config.toml
num_hidden_layers = 9
hidden_size = 128
num_attention_heads = 4
num_key_value_heads = 1
head_dim = 32
intermediate_size = 640
vocab_size = 2048
hidden_act = "reglu"
norm = "rmsnorm"
norm_place = "hybrid"
norm_eps = 1e-05
positions = "rope"
rope_theta = 1020.0
rope_fraction = 0.5
qk_norm = true
attn_scale = 0.381
bias = "qkv"
tie_word_embeddings = true
parallel_block = false
extras = ["normalized values", "a norm on each head", "short convolutions"]
init = "trunc"
init_std_qkv = 0.0341
init_std_o = 0.0
init_std_up = 0.0341
init_std_down = 0.0
optimizer = "adamw"
learning_rate = 0.00272
beta1 = 0.9
beta2 = 0.98
weight_decay = 0.05
lr_head = 0.00694
warmup_steps = 425
schedule = "wsd"
decay_fraction = 0.376
decay_shape = "sqrt"
final_lr_fraction = 0.0
batch_tokens = 16384
max_seq_len = 512
doc_mask = false
train_tokens = 154500000
max_steps = 9430
dataset = "wikipedia_en"
Each number is 128 + 24 x the weight over its row's rms, rounded and kept within 0 to 255. Layers, rows and columns count from 0. Numbers have three digits each. The size before them is the row's rms in percent of the matrix's.

# q: layer 6 attention query, 128x128, rms 0.164, rows 0-20,32-52,64-84,96-116, columns 0-127
# k: layer 6 attention key, 32x128, rms 0.158, rows 0-20, columns 0-127
q0 091:105157089127096112140124144115113132096127128138086104148122166170125137064096100165121120165106100141128148079165106183143142115134161157145083149109128135105138143165124134142146122119136113101155144160167140127175147110135131113127153169136114139144144132136151115132129110136083127105123093148127128101115072149116111106139127123102185148162150135166129112087110108141161168116119
q32 021:095114082125121099141102132169099169172113150143134130118149152122141151126119111152106109104149102143135129185148141113124140112165136135107148202139161147151156127119118146129107083099123117174154118145132086112101131183122084142129146151150106129138117122176186166123122109132098155148106121103132149136141129162161115099117116104127152183100122142130086100135123111109141117134133
q64 089:163124116083156148162150106132137136177142146184138138103086142143107142113101140133155121123079108116108128146156093144133174089124114155125140158117163132109161141091081115142149111128139081152106147135162104132177150088083124100112123128121129132158129118144103171140116131071111158133089122161096139137132119108148136110147103127161181114134118107152145128128125112134164105151122
q96 080:118128091141144130111084138131118140119127118154117098132109158153132131081142120134100152137137113099105109113156054159139152126141126106110126145096155147111163150126112145132170081126141119086146127141193125134183161096120141100116144131130160135142135110139122132126129104059119161164083107132101102122165091167155130107132123110125161148120138108149140105112116096086144148158099
k0 080:108155141167153142124146124082101080073106146098119147114176084143121105156103157100153110124130102152138124126126146085113102155111140106133145112146118117135117079143152122142081142150128153106072122113063123148114113143157137075153111110143156122103112150116097117132129169141134130115167144110153117111121147138127122148119120163126083105088123137130120160173156149127123093118109
q1 111:152098131133160148114136121138136114109080124135156128144147093114118094143129161085128129102145138117106076135108135080122100143169165137109153085133121148110139119126116104140091144129152149160076096123104101136132136116133169111168100103128163122128145104108095168164131176107158135118130152127134122103150162149139142156134101176107099140156093078160122152135144106103111080155141
q33 034:127148131143122162109133153122113112138138135096102127128098108131135113127132145152134133149120120151115125100101094094213133153159083142166130120161138114124112125101155125148100127103151156114127103125138168152129120104114124155132106119119094129095098138141099128097160144158118122054119101110156122087116160120109132205161141129145146138130178116158093148091175117125118166127118
q65 072:115131164140103105133077101173117106093105136100144109146135103151153090125133156113096122105146107153142109151119145135117088127136165144128137115136090122139150132117172128137070152150123150111128130129066121150120112128164172126177118103089096129119140102106143136132139142116122110107123107090183137100131118170113163148161093109105129137113083109155080106110134117154103109170130
q97 094:143118163162150102143119144131106092090087127129129132118177070135123108120100171093140123087135083154126110106122153091094089169148184110129145105152083138104114103132152097127102140139127150153070110119106106141124121128141145102187121086119142127112146134121125124159135166160116101119147123117178137127126128142113111155149114160107118113141116132185120136152134146113149100129119
k1 070:101116096129095142120134132154137180137121111145119113139137158113148148116120093137084131147148152111119149099126091162125123081123111153130092176117139138137117155090071152138124099102114119110193149147191121105129085120124129156098167162153122134139117111135149102127133110133121103143119155144115159158120114102110136127123137148145180169112161146113130089100112133101104190108136
q2 073:107139145102133133116112141117167129136130113107202146144121091109155122136118101130138124123147162132163150102130129090149121119095120115119142117149123106081109116110120121165067120139136119122162137125136115106112087111150095192138119122111107095093190130132163132116167163179153123133129112105117125124129121075115137156151144133132087132135103089163080171120099144131082124123140
q34 042:159127129150082119143148182139147096115128129104111100088098128110119119123144135054124107163049122102153116126130136106138115125118120115115106132112138127135119111099142130145142157134145105106134156114127132155172104142122131132116092141140144129109133125110079127096155123165114082110140133144129110149058130121125120149120114155131183097156070109141099157151137153146080138103107
q66 074:118138140147103129135121127106138072105104152096148140135177081124145064161091168115138136088137141121119140123103162122118099133133113117110142113143122160129111093144209127153088160131116143116129110142075134128058097140149127098130087099127131111110120149129121073097114131142138098135159151118130106095133105142105131127123143138147085125128132117103109121116157158120106101154107
q98 077:107131159138089129137110171123136103121110122095139138139138092108154151132108135136137122148127125150145097125122158089136121158108119135119112118157117108129094110164127132143058149147126140160119155137108128140073136131146099175135071138121101122088182156119147099122148155201152104131139132121135141125117163126074106145131154123119111076126113102128110147137131143154076096089164
k2 062:098087145135159141129124160160112147108129125101132148147121121178124130131181139096157166088117124177147157151147168126159095158116137148094149120124143163133150059122146121114075151157138164087121106139091147129127138108119146084164147127140145119128152133120102102124145157158135143111169132075141149092130103145096145124141138109130113131150105138094167172138137116155122133118140
q3 090:142117103120124118087104156139156103122101102115140125158143113160129121148125108082115120144123152139129133111086104062107071156161121129112140065155100150086118110152098137178072107174122150113107125104103133101127123129147130161154095120111150123099136123138126135126136139170143129114134158119143123112149168104135148149148141156107097110129100099155104163134126162104090095091132
q35 048:140118128148102103108125184127133146109127111102096092120091118119144131121152148090159132169072078101171105094128120113174123173139109120106108119111098142095124122098121131153111117128129099129145139127138151142176090136141124116098094114145093102099127149120090121073151128164095119125161113121153152138115141135161113144116139134160145115171097114182097150150142139127100139137085
q67 085:148136108147092123131103121097136079120122124096110107141159114133159083142091132107108127125139134131145130111135163090168097144139118107108138114176090105125101116122154147130117147157113139139110086099098154127083106144195116133150122091143114127085134148120118097104117125196155107122156157111178133101137143142115130142118132138139111075160116138130098168151140152111084109139092
q99 088:139131141174082114127113192097140132105120118116110122139163092106153142117099111105125135148120119140166121136128170107141112166143129105128115114126108119113089109147118138146077128116149148158112134118083131108138099144160121144131102121132116111077168151143143115112126140217136110117158149110143167106116155143109106175138115162103094080144106117171108145141141119140093131091114
k3 057:140110120140127145105078173121114140104141095136109130135133122156142176120200112141153152159098117110116121147136199124092150183132083150075117149091117138139125105157122102107084137113133128088126125146134162083137152147104125120115133131090124153166161168160111099122107112097101111104148169103103136107140114122154104133118111105085131114140136123134131119159121132110126108130149
q4 092:136094126117155169121119130102129129108166082141181140129129159158129140140123154146153147141156143114104177145127106145126136142130101115146158095164100116139129116185139165115136130165122098165151107106106084126106144108125150107130130085122111127129139119132111161120119124110113170168121127107105154102091111158066139106144113129142138154150109126065084131131140129201117119113146
q36 078:105134106158174173127125084106100085125110107117153139143161082118117150108106118156117149107168127126138134133109090172133126104138126161141135119126110159158127118098135111115129125124148184137102096129114105126062163105128142139157158118145141146142085098127116176175119120107176159114115140123110106102170118132115121112157137130122072155129167115091169140118138102125116118129156
q68 083:124102116167154144101165135132130123106114124097162122152109147130125172106135088167168150128118140143119133129113095070100131113127139165163173129168121093155124087185112140104129152134118131162080106095115122114143179116106131142111137138111074155139127105154125171114129130177104115129102098126096124136115096164134152115153153119126140116141131136104132096151119087173160113137135
q100 094:122085110121172185088138124127129139141104109127135145172124100160121131134138088118123123117155120118126155090128094097107109155170143122155142094154158155112130118162149128126144122166071146132104095112164118110064142131118150072151134128123158100110093108114101172144123118147130165116119130144123091121124105128151135094130125136123094132127168090080118142140172100170134132137141
k4 095:111109135128135122129139115130122155091089144099147149133116143145155182171125123145100162106135125136145148091121143114123085133149181140122117114193145128122156118129081092126113136125139166129162118141120106107096118065157158141146140126100135140115152139116141136098150177111108095126143086100187115112124113146077110120155123124141119142079136131101123139072158129119095159152131
q5 131:107174128110120072148115138133122147158147136118103112102085148183092156121131124121128119143077114121085107134116112144128114134145123145096121197110099111119127178129145132146125101125126115132100144160117155135147123173144137140093092146124129135188104166112168129130110101128135113102091112150114133142154150131144128115077146127084176111146125181141157109149113143138168113128149
q37 144:124123179146070085135101170139146153174155134138123137108126142110101096117130128096115140143077139101123107150134187153092140133126132102124138163132113107135139120142149120159132135120105083126152180132128121143181122186111091154127129153129146120119150116131135085129128156105081101140127152144102104163109149116141112127088102133112167132143069144163113113144122162150118148125133
q69 138:115141162101139094165100131140119160173178131135117114082069154157095125112105119113125099167102136132108130115145108165127160114134112124115113161104157100112130200112091148137160112103118103141144122133167143127186135140102104119108151146155108117151119140115141120130123118090136132132080112143088152163151178121154123103089128098109139123151098158145136131114100133137131146100153
q101 169:135147158118155071170127138113107135158185145153124111092094166116093125122134160125148123139090148114104123157144114153155139079112104113117150166093133087121117175135096131157159106115141109168129161124129127122186128161112101132093136114145113164170117135115110120120105125081110142133098112133097160169141154129127145125096128120100148119149092157144126144140075147145144119141130
k5 083:139134166155128148125121161125123068127139138124127117107148105086082096103144149107135144142126117147104135153145166127132184104116100111109177142082121128120132112135159103136136139127125115107066137135096131151130135182113114107111116095154127142132119121135092126139127152140121134134101123167102087152131127125097124129058096142131110124111080144172153160191143120128176104152134
q6 105:145082129143093148109135126130101130108174131160123159132133148082149133124155126138112118143101120106161094135158163101149166131085135144165104137142134092158154078136115124099188154124141110123127123100122132132112164117128157090124157139176115155124148121173124148101133095095088129147145143126070166112112097104120135124123148094175148144112115118093106161088135108134158131125114
q38 117:104082117145126138164177161133086147113154112116135137142117155109121151119124128167138109139137102103152112123129156066137164080122146139132122135148140091147151112102086176151176116129132109172107105118118130101152114044160139164123122133161162114087164110145134128103116110127127136130128130147122138128115097132115118095141124110137124104136131113121137183130112058161124144127120
q70 088:148116090154103151126157133126102144088134119171119139150135131105137152055157095174138128143101144096134106132139150094101115112135118144152143128129123112133166087147077137105164121106145119125110146115138118108141136101125165121124110152156139147107148100183160141106120113121149146109151112102094136159131079185123146121149152118102195154150130121079171116123102127141137132102144
q102 088:133087117163121124102154136151110121106120134157128166135124159130131113112152101129130105122127122110171140147148143104156115133091121139175136115132137089150185091089068135083187121118093120148087105104154140127105155083122157143107133151109137108118145092135089177115125132116151159175141136095126102124143105147139151102131112116154163148134141111089151153084149111137143099128117
k6 112:149142085141166125148160118109157128097135118140140126131094149093126196160110149117139128152139157128128110143096135100133144112140153118156084149171112077143153146171095117097183148124150162137147104103141095098164129103136141196129116106091130106122163119152171156103131136126119100102120132147123119138101141136111108111144137181125148099153115133123115131121089122155087109135131
q7 106:142088169128171145147125070176120138169128135125156132170098130093101133144134140137110133121100148121111105128134138150118147101110132129132135146136110139119136122130106098176134100149145099108130107133115106103161105132106133116127129158156140120103104096156115126143161080087136145150139159118095105183115114113140138100140105112167129131125053099142136126100110093168199157131108
q39 155:130150133155138119144133134122128136143177126122129135138124117119101110099155114169148129150074119082120103174171167162126129085103121125123157123102110084153169128163093136132137123142149088088084167129103131133160156149115087118118145117172141175154120108166094115135111119093151106120132136114083136145134138123138151146114144120140154160105060109118146130147098126082139124136148
q71 098:130136115150147128146130158121101107100128146135134113172149117139075115119146143182193137137092159112112105144121154125091154101130124118106178141142091116127125120167173133169139107092147102144088121117091113123126150110119126113131116103137103124140109104159094107140150118145149091112123111141094156152089118115106144168089121129157128172131105142116116103190159135110148117073118
q103 078:133114127153166091133118134114122183161133142114159109155095121103095111152147133119111107132133149119115141064139153155152163151138134119115141146160092112124091123117129124125143123105131153156074115164111130126144105122144085140113175103094106132128139138138105122191134133126116134126091153121175133202129152145111112124099119096172118164110066125143112114132098119153150113157147
k7 095:155117135142097143156144151086113137073156116109119111131167130100130140159108117097131171186146103137141159158126186148116167086131109150163126144115117133126135109166105119103168129075134131149144146126118140124178141154141105128113101111150152149139134129115123149118097139115131152134112126138096123125143145172122111089089110135079133133154079154122175129108081108155121118145163
q8 085:138134130149177132143130088126133110094119130151125112146123106144109119142118182148152132100122087145078074112148109111158146156172169129118145143117118124121138126105137082111119127120164137133072118118100113158110168094130191085152109115115133161160112107123089137141117168097114138101126119155117133124134174130149134149110086144144130073172086122152122138123144124128158151145124
q40 021:105123116122104125148141140153131186107091134149115100124126144114166127132120107112129099130159083144115125116103092145130162147186119102115144132143059085132117135145120133128140132128082145120133114120161117111124104133142127211097109120117149135128111146148119135112147143212129110145124136155132120083091150114096128169173106119116126131131187134142114107118157116132169132115135
q72 160:115135154112158125177124120162135112144154114141138099116069129129093145115115085122142114151073122137108111140136077147150153116136134168124135146118143106128136172117094132148170116144144121171122135137138116139161166103095146132135130131103079114132127088129101165111138133122110140148069063148097129143125107157156135112139109089133139122142061136129154130136117076136129165154143
q104 089:144112142129180108142118108133118109107113117167135142137124115147123144134137153108146101112130092124100112074168079107115135136144185102114163120123117137112154128095116103119160116128143145123090092146110089116136146100083176099161137085118138157151125104082120131152113130055103112118123094129131099134131107107186142130142108128126132114164084124140130141137128104109188130158132
k8 089:143163121127135123144163106132136125141163135155141117123049162119136142126114164181159130115121165072098106152104113148126146110160138127116117132146111051150132164122086070101159121129164116141117141102101124126154140153092107136102140124106085164169114104121108173098100109088153123139130090118107134151148148118145130104133120103114123120148116123117115145115126107138152114164125
q9 104:110116127110122149114118117127126114118122093110164163131144071098153092141084087106138138137157183102140151132080120084102100110112104124101135086159121151122112116119137127165079152140119132143145147099117121122108093132129095176140094131145125088101161141117135138126135138170170122155145168095138147120123144075122126141159134138113097148125132094105108121128111129132051116106123
q41 031:157121161132108125164160152118132096117152125112129104106118133102100084149104162077147121144070135074136121145136154129098118102080122128152151098102113152085103120117110139098155168144135111099147114135099146140155086107127119123114109135119143108103153131136106122130132117152137119134151148158159086142087138107113117137151123180128167098138078138114109157192130125168098148121100
q73 121:124124140146116120108124126124122093110093136102145131143186095109154071177111176116130134102158115151136130131099183089125108143121133109120147121149106142136116083150196122107086151118111138112125107118059136129091089143155119120139109087134132108087114156116119096116118133155138106130163170103161127106117130117100124143120127150146075127126127121136086127126154152124094099139102
q105 116:081137139169101128137141135116140091114106127098144145119160097090151113123115130146140126156133143147144108146109185120123123137114105137132113116142118117131093095158158130128069170125133141164114156108081147135093108155162081154134113129129088129078147151125123109127157143203132115126159147101133168133084163134087117160131143158114086117098130126122117126138125142127077110104151
k9 093:083083116147121158121110153156112103127115132096119139149153094168124117119139108121083161126121121120157148127152165124127097143099126164107126121137137145133139065109155162171052130142127160081131126142122121134094112115128182101154148155157142107125145153139144089124147147174125104103161150108164102090119087152093136148138139116132135141097148136119155139148147126119106151098108
q10 118:118161151108117102143111165101116142138172167141115119105106153152125151118140109171146125122073105129122138135127140155137141106093092144154114166072127102148115143140133140106165115095115110123161118129120141135127111131142098122092127172124121139158131170146141086122106097145109105112114118147095141156123141150133101114083149102102138106125166223086155109150113153147162139127127
q42 048:153117170101088121152128145143145126135153149157138137139161141104089138132111108109136104120112149111110137168154195128078139119089167100122135167140117096139154116182118146114156146154126111141130141132132105105142135165098084129127139163136157146132140121158144108126090130100121109191115146163074107154114118111123121090088113118118158134117066134148149125144106157160124128122159
q74 116:125134137096142110137159141128128171161168131146108132113088129128112177119141099159144120159095150120126140122159073156137160104124092144157113146111141121130128153136074136124180081101117117129156170148177117114160151121098103124099148149123131124139133139152127142136141104146121131138089117172072111174144128116138131102122136116136149132126144152107173113102072129136144178087156
q106 141:109121155105132129144121129109121165161188161138127122119087168129101166136139106157108146150097168110118139129159131144151161083108084127128110165108138123140159161130080139134174115117128111132177155147131105099157133129088130142079134161148132139168124131139137150113109097104115124162099122165079127146135111107134132099134127094141135135143133148082132159128089118179125173134148
k10 099:168176138119139100144123099118148114143133110165126119107105165116115115147132160132179089120127132133094107151085102133109159127151122111142144134109107107123113176153128108107197129129134112169087103114120147137152129149138101138120102090117117147122117113111102151131101117064096160140085102136093130141145172125186112126115122147086120118153112140149104126145130140105162084165108
q11 109:120151134103095094149123154108105143148176140131114123087107164144129148100148087139142120129093096112131128150135145157155163122099115146120114171078116099143117145115123122106152130098109110149142129134162146122125101154149074125098150163134117121168131182140153099135118100124130104124107134134108158153123163151140104127080173129099164134140159196132146109143096170131170138118154
q43 091:151117178133079099132131165146141137138147159162135153135128156120100108132117128074133117136075148118120109148156192129093135133111143108135128164150129077151138110152127130140148147126114087140144173115142108121191133170117108126118128154125134136121155118150130104130120149142098095160139152142085120154108131119125123108095104112116178124138047118148120112152105165153110140109136
q75 115:112137154092132094156150144125137187167166139142114133104077134125113154121136115141165113124108152126148119125158078168136157116124109117128093161099154122140140170114075149133158108083124101125154171134188111122174135130089103136098142135108131136146160145142141112149138120106133139156097116158097129160132130109143133089129157125128154122127135142133155115093073134154142159090162
q107 133:143129155105110122169132137140122158170177151132126129122086157122094151096139100152140124138098136099119127142159120157135149097104087138125108181107122111140130158118069150144167102123135103148174157134156107127164145150085113154087151159155129147159148130133141129113121102095134122160095124157072138132131131115125125118111127100114173116155123139118116154148065135169128154121164
k11 100:160177139107149106154113107132142105145146133141126112089098162133093086144134158122173089134118122111096114140096104169099152102116113094146156116098125114106111173147147130115194129131124113149086124121144159160150127156123088125125103105137118135144071115122118133131105103091129167148090128157110115179129171102169114135115128153112114120127128138146133140138115161112156077163120
q12 121:143099127148126154068136112160122084135097100135152109151159081119138138126094156113126128134158151146142128109115113080117103154139152098126127064157124173125155119122146129124090149169127120118112114109129153114089138113112160134168124110126148108083140079153126153134118142134129166154131149129126101123138115109121144128140105142129075130100161059119118161099148063126114107134125
q44 098:123130105102148163134146092120143122108139109094118107124125123156160177114146116177108157124175098126115161101138068115157136135141102121123118091113134171108122155144144133114087119161185162102121102133130144155069116128132135111127155113115105119148116151127144142124123111111126163118141083126156126097159137146145123144170143136112083132114218145106124142098134122117147091113135
q76 116:144114100149135164101116098110116071128086121126126108145163126139185109126124123114104146136153093151131130108107161080139129127155128114083148085190092131121126109105180108122085141174110155127114103110099127148077131124143121107171142129117136097110100118129125128117117138108109147123150150118140110120142139149106151147113104118093101120113165100114110127181164147102091090151109
q108 123:112127106161116135101127126121137065116067119120118123144184109177154112112103115141122138112144091157144108131112124111131090148162139124135138096140112142115131105139178136110087161164110172097098119124135141128062111121192134126151119140106119094111144134141125126159143132148124134104128108092173115097118137134108139154154127163120089120109174128143126099113165127092138083112116
k12 069:090113073127103145118115135126116146099142129152116134143159112141180140122153133130088150128134141120129109124175147108136076120129149092098094126110156143106165119106124116130105150137117133100161153135131131067149116114118160123128148098158123104140151143119188124115132124135148082123157113113150145105103102106102113113176126156127146139164194074112126122100134084149096173108116
q13 084:131127120180155115066113123081117105125099127114123143154185121147143126115127138121114177146203120139141140107145149140084131150142125153142141147152125129130157114126189125082102139115095159101115112145113136127070110152120125135156158103133133109138111148103131132162172152146127137138152168114154110146136104149110103105126082092107129114137150102102125088121174101136120128158131
q45 065:082107148123131125102114124124122133151121098107112121144159105149143107131150126120098155104195128134124182144160104149097117162152115139150118141168141139140147103151175107142074121126095123070137102153121124126095122144127153132140172123111159132120131098131194114142151137129142117138117162099133129118133122156098127113103104085116123177131157109096168117144169164145075106144124
q77 078:127104171163089124081121127115133114114113126128107119118170129127127044132115167124107140156130131120116098131164139130099128174145150105153083156144115145114116098130159138111088130108091124101113134116104116079087112113117146119134127136138140082109152119116112127170137135159121108126200173144117165152173135135099126130121109122092150139166091113145110106126155119114110144135090
q109 097:150129185135117190125096146124115135124141111102115131129151116145115112095149124105124172141145136122125163118167153130041114157118143138134108145138110180128149097119148136155082099126107114064136128132145111105114109150121165104150141136155158102135131117130138092129132147165108106138132186140137115125105112139119131141120085127123145110163125119114126104160152124191115169087111
k13 119:097091098131126167134126117132118122124096145078145141152198102146166152137102136133119156103130110165158130120129158093124112154122157148113145116160146165117143097127160152126073146167138143126157122124130099143113129087144177097131129132136161103106124156144137120131165142149134131127172126094177125072111071152105114101164138130149103131110143119105136141123168113136117156105111
q14 102:108095131077142150132147105139119127147108112143130112129098145134112138130106113115101124164105142079085145145087086163150108116140095156105142114148120160136151167116094136158160111159146114128143152112115126133169166128079168127132070096119137114146091084124075167082136122071135150140115100139127127150130120115163128122137135122146144145145071130120127131100091097140103127125132
q46 090:124083129120121154148113106176141119155116101133146116130129182164110138119169097142092150148092109098103157089130095143127134125161110144100120148117113148085166127137103130081145121154146076148113116112108111096123146125076179160129114132148099131169137091127101177085134132098131127155090107113102122130125142128146125109150115126163135134165120139090125143158130090154094155117116
q78 108:135143096135145117143140114112108083104128092125152116107120117077108122177134178141137146143108096114160132146113116105172140123139124157133146143142087111125128141136145118119140081118150108156106138084095141165153125128127126108101105074148099135117102131136093128093121083122163183070114121116115175167117168139124134153103133112137122123106084149157118133154107115099156076120124
q110 087:146125113171156109110129146123118092122129104136135120109151149125129121126138143091172113172135167116136162175097123146144165122135115095153159095099084141143135122162138130063117126126180143141064118121112126153114112139141139087120105064130119123101124125154075128141116113144118176145130105104150146140127146139183167161156136172129115114140120156141120130122126147098123092104119
k14 100:106167117150137117130127153093151121163108118096118121127119168153122151085118056143130137169112105143057116098101163135157116147151095147111100123129110139111118144160139131120126145139122125115153138116109140111095144147165122169143129149115073101140145167120159117093167137169134125133145108176108124090087107147094093134132133141127119117121131176115130139139124149141093134089174
q15 089:121171110146076141141129144116166123119098096104123101172132113165151170145173165137152144092122095127128120153151139119091123115111134105136169091137068125142146082125137133059091133154126123123125109106172142106146104131133119133103164137108109122122123115154159113106080116140144120103092125115120100155147128152146154128139144141164122082155132135116121179129126178120138147106151
q47 132:125121127117122137106133128121155101123058117122118140117127156135151133088158144066151128096174100163168123105101130063128156132136158129166077140126120110154120125138081139059156130135123177123140097140159117106114131107129123129146093108101105100123188147138130149114119122158154120142180121130142140134126126131093154137164161122108150110132138143166160152121140144112146115130120
q79 092:091110150110136135121111129081130118116165146124080138127100091138137158140133119113117153142145137140157145099153132079153144129105119118165096131204108144141105139097100142114130137147107200111170103121151105133120115123149114136137131115142124096131148153162182128100137111171099090129123155138152109113155139108107161134146152107129155107139127129105133143116111158151066141068108
q111 110:126102141160175127146158123080161134130133151109106104157110140102130160099146137117131143160109125133145114118189134113147167078156127152132093183109118113114124128093081132110149118116101112162138109146134093078168145115102124137121160131163115120150164112146149155089065116148137120141142159160114157102128115106103135151176127098138123121144143136133138182125147116142111114093145
k15 106:166161113098143149153114182169120115128094097142122141124122127101137121125132123113124094114171088144164117152106060072122147158132157100133141095115132082153133120139124158176167140148163142126111106141156175098099146075121153147162101144104140112151150143100143136161121148180156134126140127117089151098099154147142113109115123137094145120109130122162140119112125140110133132117130
q16 106:106155102134107118147141109097110123129139159150118112135149116162172160094120076151124122143095116143170116114142148146138093119122141141134128153106098118106133089171126127130082145158128126100113172089142150117086098126170093138121172167110113122127129178136140057140145142181147092166141138108146106135124106139107106145140172124091140099110175141096135123142138148121134120134117
q48 112:110123096116140119121090120181133141121059131103130105095171118112117109106087089064130126106108077169189114110117112119144121123083123151155091173117126142090127103120149142132096138112105102131147128124134129129138110133156151139123132145130121098077117136110177089098109122166131111116169152114155144123127109114158127157145142129111126112104176120108146118124172135113115114110120
q80 102:096103129131105121125134097111140147151102132133096125131142159130160139100106066138087139076123163125150117124097122192111068108111125110122101142126136147131136130147100155122125136127141160110140127140160105104132126107123139157122142113116125135168163130153170103135140134147112081159173127148177101115106088105150127088147161135103147103120197121071134118120125135140103164116133
q112 102:139142119124064140147129089156098125125123162156100107148115121086145154129139083161129127138090116084142077133129122139126117099158125155095104158121108141097121111134090114137105114128153103121122167144138143088130154141099130121135144173127102142148125108128151093083116151159160081120156122178129097105126153080112113122118144098117156096092186106168148111136136128126108106119119
k16 098:134120056128155094148113120121113158099080142115127159110159144141130131118149128121129109145133129092127123086131074189142113122126120134125117127116138136084115138103146149126165108086113116159162114128142129096111140110171157117153134155139149122129140120128134145157147095142132172152080145090162171113106102164139114136182164131164130167098151126129106106069130110126110121141105
q17 086:087127093100121126097137121150119154105145114120116141109109066119122055130138100126078123122076112151113162113136137131125126170137124146139157067109103171107131104110158076166150133099093146110121136124157141179117118142136140119100099117110126132141126139135121114069117115140097106108120125082116119147168119138162124099136164146159150144110096099101145129109118132123114165140118
q49 118:097114090088138135125133106135117158094092107155113127108130131153194088132149122103128139100114088143113140090119112137149114151145123123127104114130142153114148134095079117098173130150106111146160137124173121134143107099109142094130089139069099087117145119152119135133149104100144127141127127079070116100123092110150139111158133129148158091109106117131131129099097133169157139163087
q81 085:153126161126151170136098120156168105132112062155141144106106148095161139122164122108082116133164094118116138144127164152161131176159152137139131114119150143142099118127095127078141157145122163100142138133170141103143091159112092127143102116116121115157130137112146140090136160078115151157123154109144102087156138112119112135084126140157121099109086113158136142118130147155120141178142
q113 095:135105098157163146132125113090085142083141131125156132134120127114118121116165152148159151131084109131136171124164100139180175141117101154125164120106130154136120103119129064097137076100109095135150161122135097130143113100105118107110124147131134112134156116132119102088114122145146139146128128086110122097139096121084138131107119134165069136165115124130122158148140117182140159142078
k17 107:139121188113131126116145151093108146142131123108109097133106084152159135138120060098090122132138125178127163108122099093111105116133145129121134101139105183123107141119138142156133165157091143109113123133139150189115119122117126139144113142087134114095137120137108127147135114137130144118124134166161089107121068135152131114139152108131191113112132114119150096117113070129171109178129
q18 080:107107139143156138128143135147120121146146098096132160140129086108136112127157133143053148099144135172132150116155127195141130198091073111177099091116146165120148104107159102132102160123138134144132113148137116151117125141134104083128178102136113124116114149115115101115117107136133124131119156145129129100161129182123117137118139124181140136137122101118112143158170151150125143168113
q50 109:110138135122135145150126131112082127159135125143167125136131095140129110140138098139150122087135126119140134125114113111149121143085118123098134062166164098131127117108193109122095167084093107164151114088110125167131115132150138154136116133119087102126131099115118119150084122119127092146121167135156099083141113082164103116098113109113058148153114137130106134135135130189127151146147
q82 086:140127129124126109085137103133156102168118090128121136123118126130159100095156136137122123118170147109141173141075113113157133168133115114100174058140144104112113122117164165124122131115079142110149094127147149151133119151114092144176122085108148140102151135128142167129079131135122135123128176125143153125179111154136151141126144123147116137109082125157129150135117153157115072160169
q114 100:098116113167189131147128174133110107118132121172137121152121131100100148127139135100123135111116128140145127079153137162163180154108081146156102123127152139123125151103162101144145125095086128166109123147117097139107139153095125096141144129161129122129147114111119122112039089137148123166144155128117132105129119129151119108110126113137081132154157131125152164178153107174120095134133
k18 112:076118197124141135149120126119133153150145123111157114111119101171106105173101147155159154090134131149083126085127148102118129131095123141108132137174162145105131134104213120152115156134129118093179115149156132152121118096157121123116104112158122102116118126115122120173161126103111164110130144141121083120102148116130133112134131101116125129113152133099120120136166117147116169171088
q19 095:131136116173120124094135067137110116148115158124111119136124113110134115120132127151130093137090138119132149165174144155123113100119075170142179101096113144085150115084133109125149150180114113094106179117095155142122114154117130133125163136105133113124095129130113126098102125087122124090095118159137097156156096112132098140093127124157105160109118117135171151125138096129164133185126
q51 136:069127115129132132169100085168129104172112168123150151114124131143102127099159116109113124105096136104127118103087111191118131122125089180101113122105162145101131125128152114122153149122100081117138134141092112136129137137108142115115127124141120154148114115095124137112129152086156129109133100082146140127101107127149128134124190119175162130125152154083143140167172097102143160159129
q83 090:128117126146113150176073104131139126159106106131137128096131139154123111086127140129090145074159137101116124095129166185104129111110064143096151110110172146132145128112172100130093155109105108098140134134091141121089125145147101149141143113128112129091090118091146110146150135083134102138153122107143109085139121117152123136098140103135084134093157132111162154126141152139166137150162
q115 099:135158122152175135133132117117109113118143156138165097146114098131105132128142143149139156139087170087122126151141123162123148120123090180115155124090148146101143123106150086112095130085117053148125176160079136122139105157104135128130120153177113117120092092123108117096105113102115141122139137137142091135115129114153135142098124113175090128086125122120157154156180113133134133159139
k19 114:076156135157129114102143146116127131164135123123138131111142118132062097108096130127097152121105124096080133126106093162138097122142129183136158108128128138106136151141185126114121135102111072093133099121093139136067138136141158124115152114129093139141124111122081151134162161137152153110116105113146146132100098166126126125098129131124121165094090149078113136154159093126094117148149
q20 102:132108112163107106099108133113125143149135081156149103133124080125133146133117049126171166110091123121111147134114115101135131160114092167124155142143126150137145091146147118095091107151132126092136141079115164169101111133130119156134162153155162103125121162154113106138117118143082134098131146145122140165132155133157103141065112131087150144100126134124113104142084094145142154139118
q52 126:140148115123129105123113129110096124136170143143112122110106131099129111136147124162150107139082160079126100126108109176149139069126125136102137126110162137084140120122134080124117107100157103129081172140114154125111107150115108092110157142155115136126086131148046110114092139107123124126097100169138102131109150148110129120089095116101107119127143092147132130175151127101107089165122
q84 082:163125102167078137086102072138106137151146126135138115132144170124121112067143109147111171166103169090116125136084087150124098116136154155114080149150134126081140115159160103108103111098129120089094099113121124123132158123103149097135141166138155134129117113139114126170136079108123136109113164102105148163138113154133123115124142144119146154117135085118149114114115099096132146119154
q116 105:148145129135097098102101116155104121129147125165141109167123118125122125133115082141141128162112153032141140134098125131149094128109124142075150105094137144110115124150133123127130089121130106102156173123084136137092100153127122150125145134113148120108105128113096098114149101110093113137157148153134095112116164113163124110094139099140160130078140098111098099097102071116108151149107
k20 106:110144166130175137148120134077130083124143181115113129116125096140132113109113182127151139147081110118116121117175169199123128131168078126156153121110097103127128152139143127127127149092134075145118119132072124093129141122138102081099135066124120119121107120134103152132147168149108102101124110119122139121100111124106109132132132125132105090149123127089101132155140122097121123166116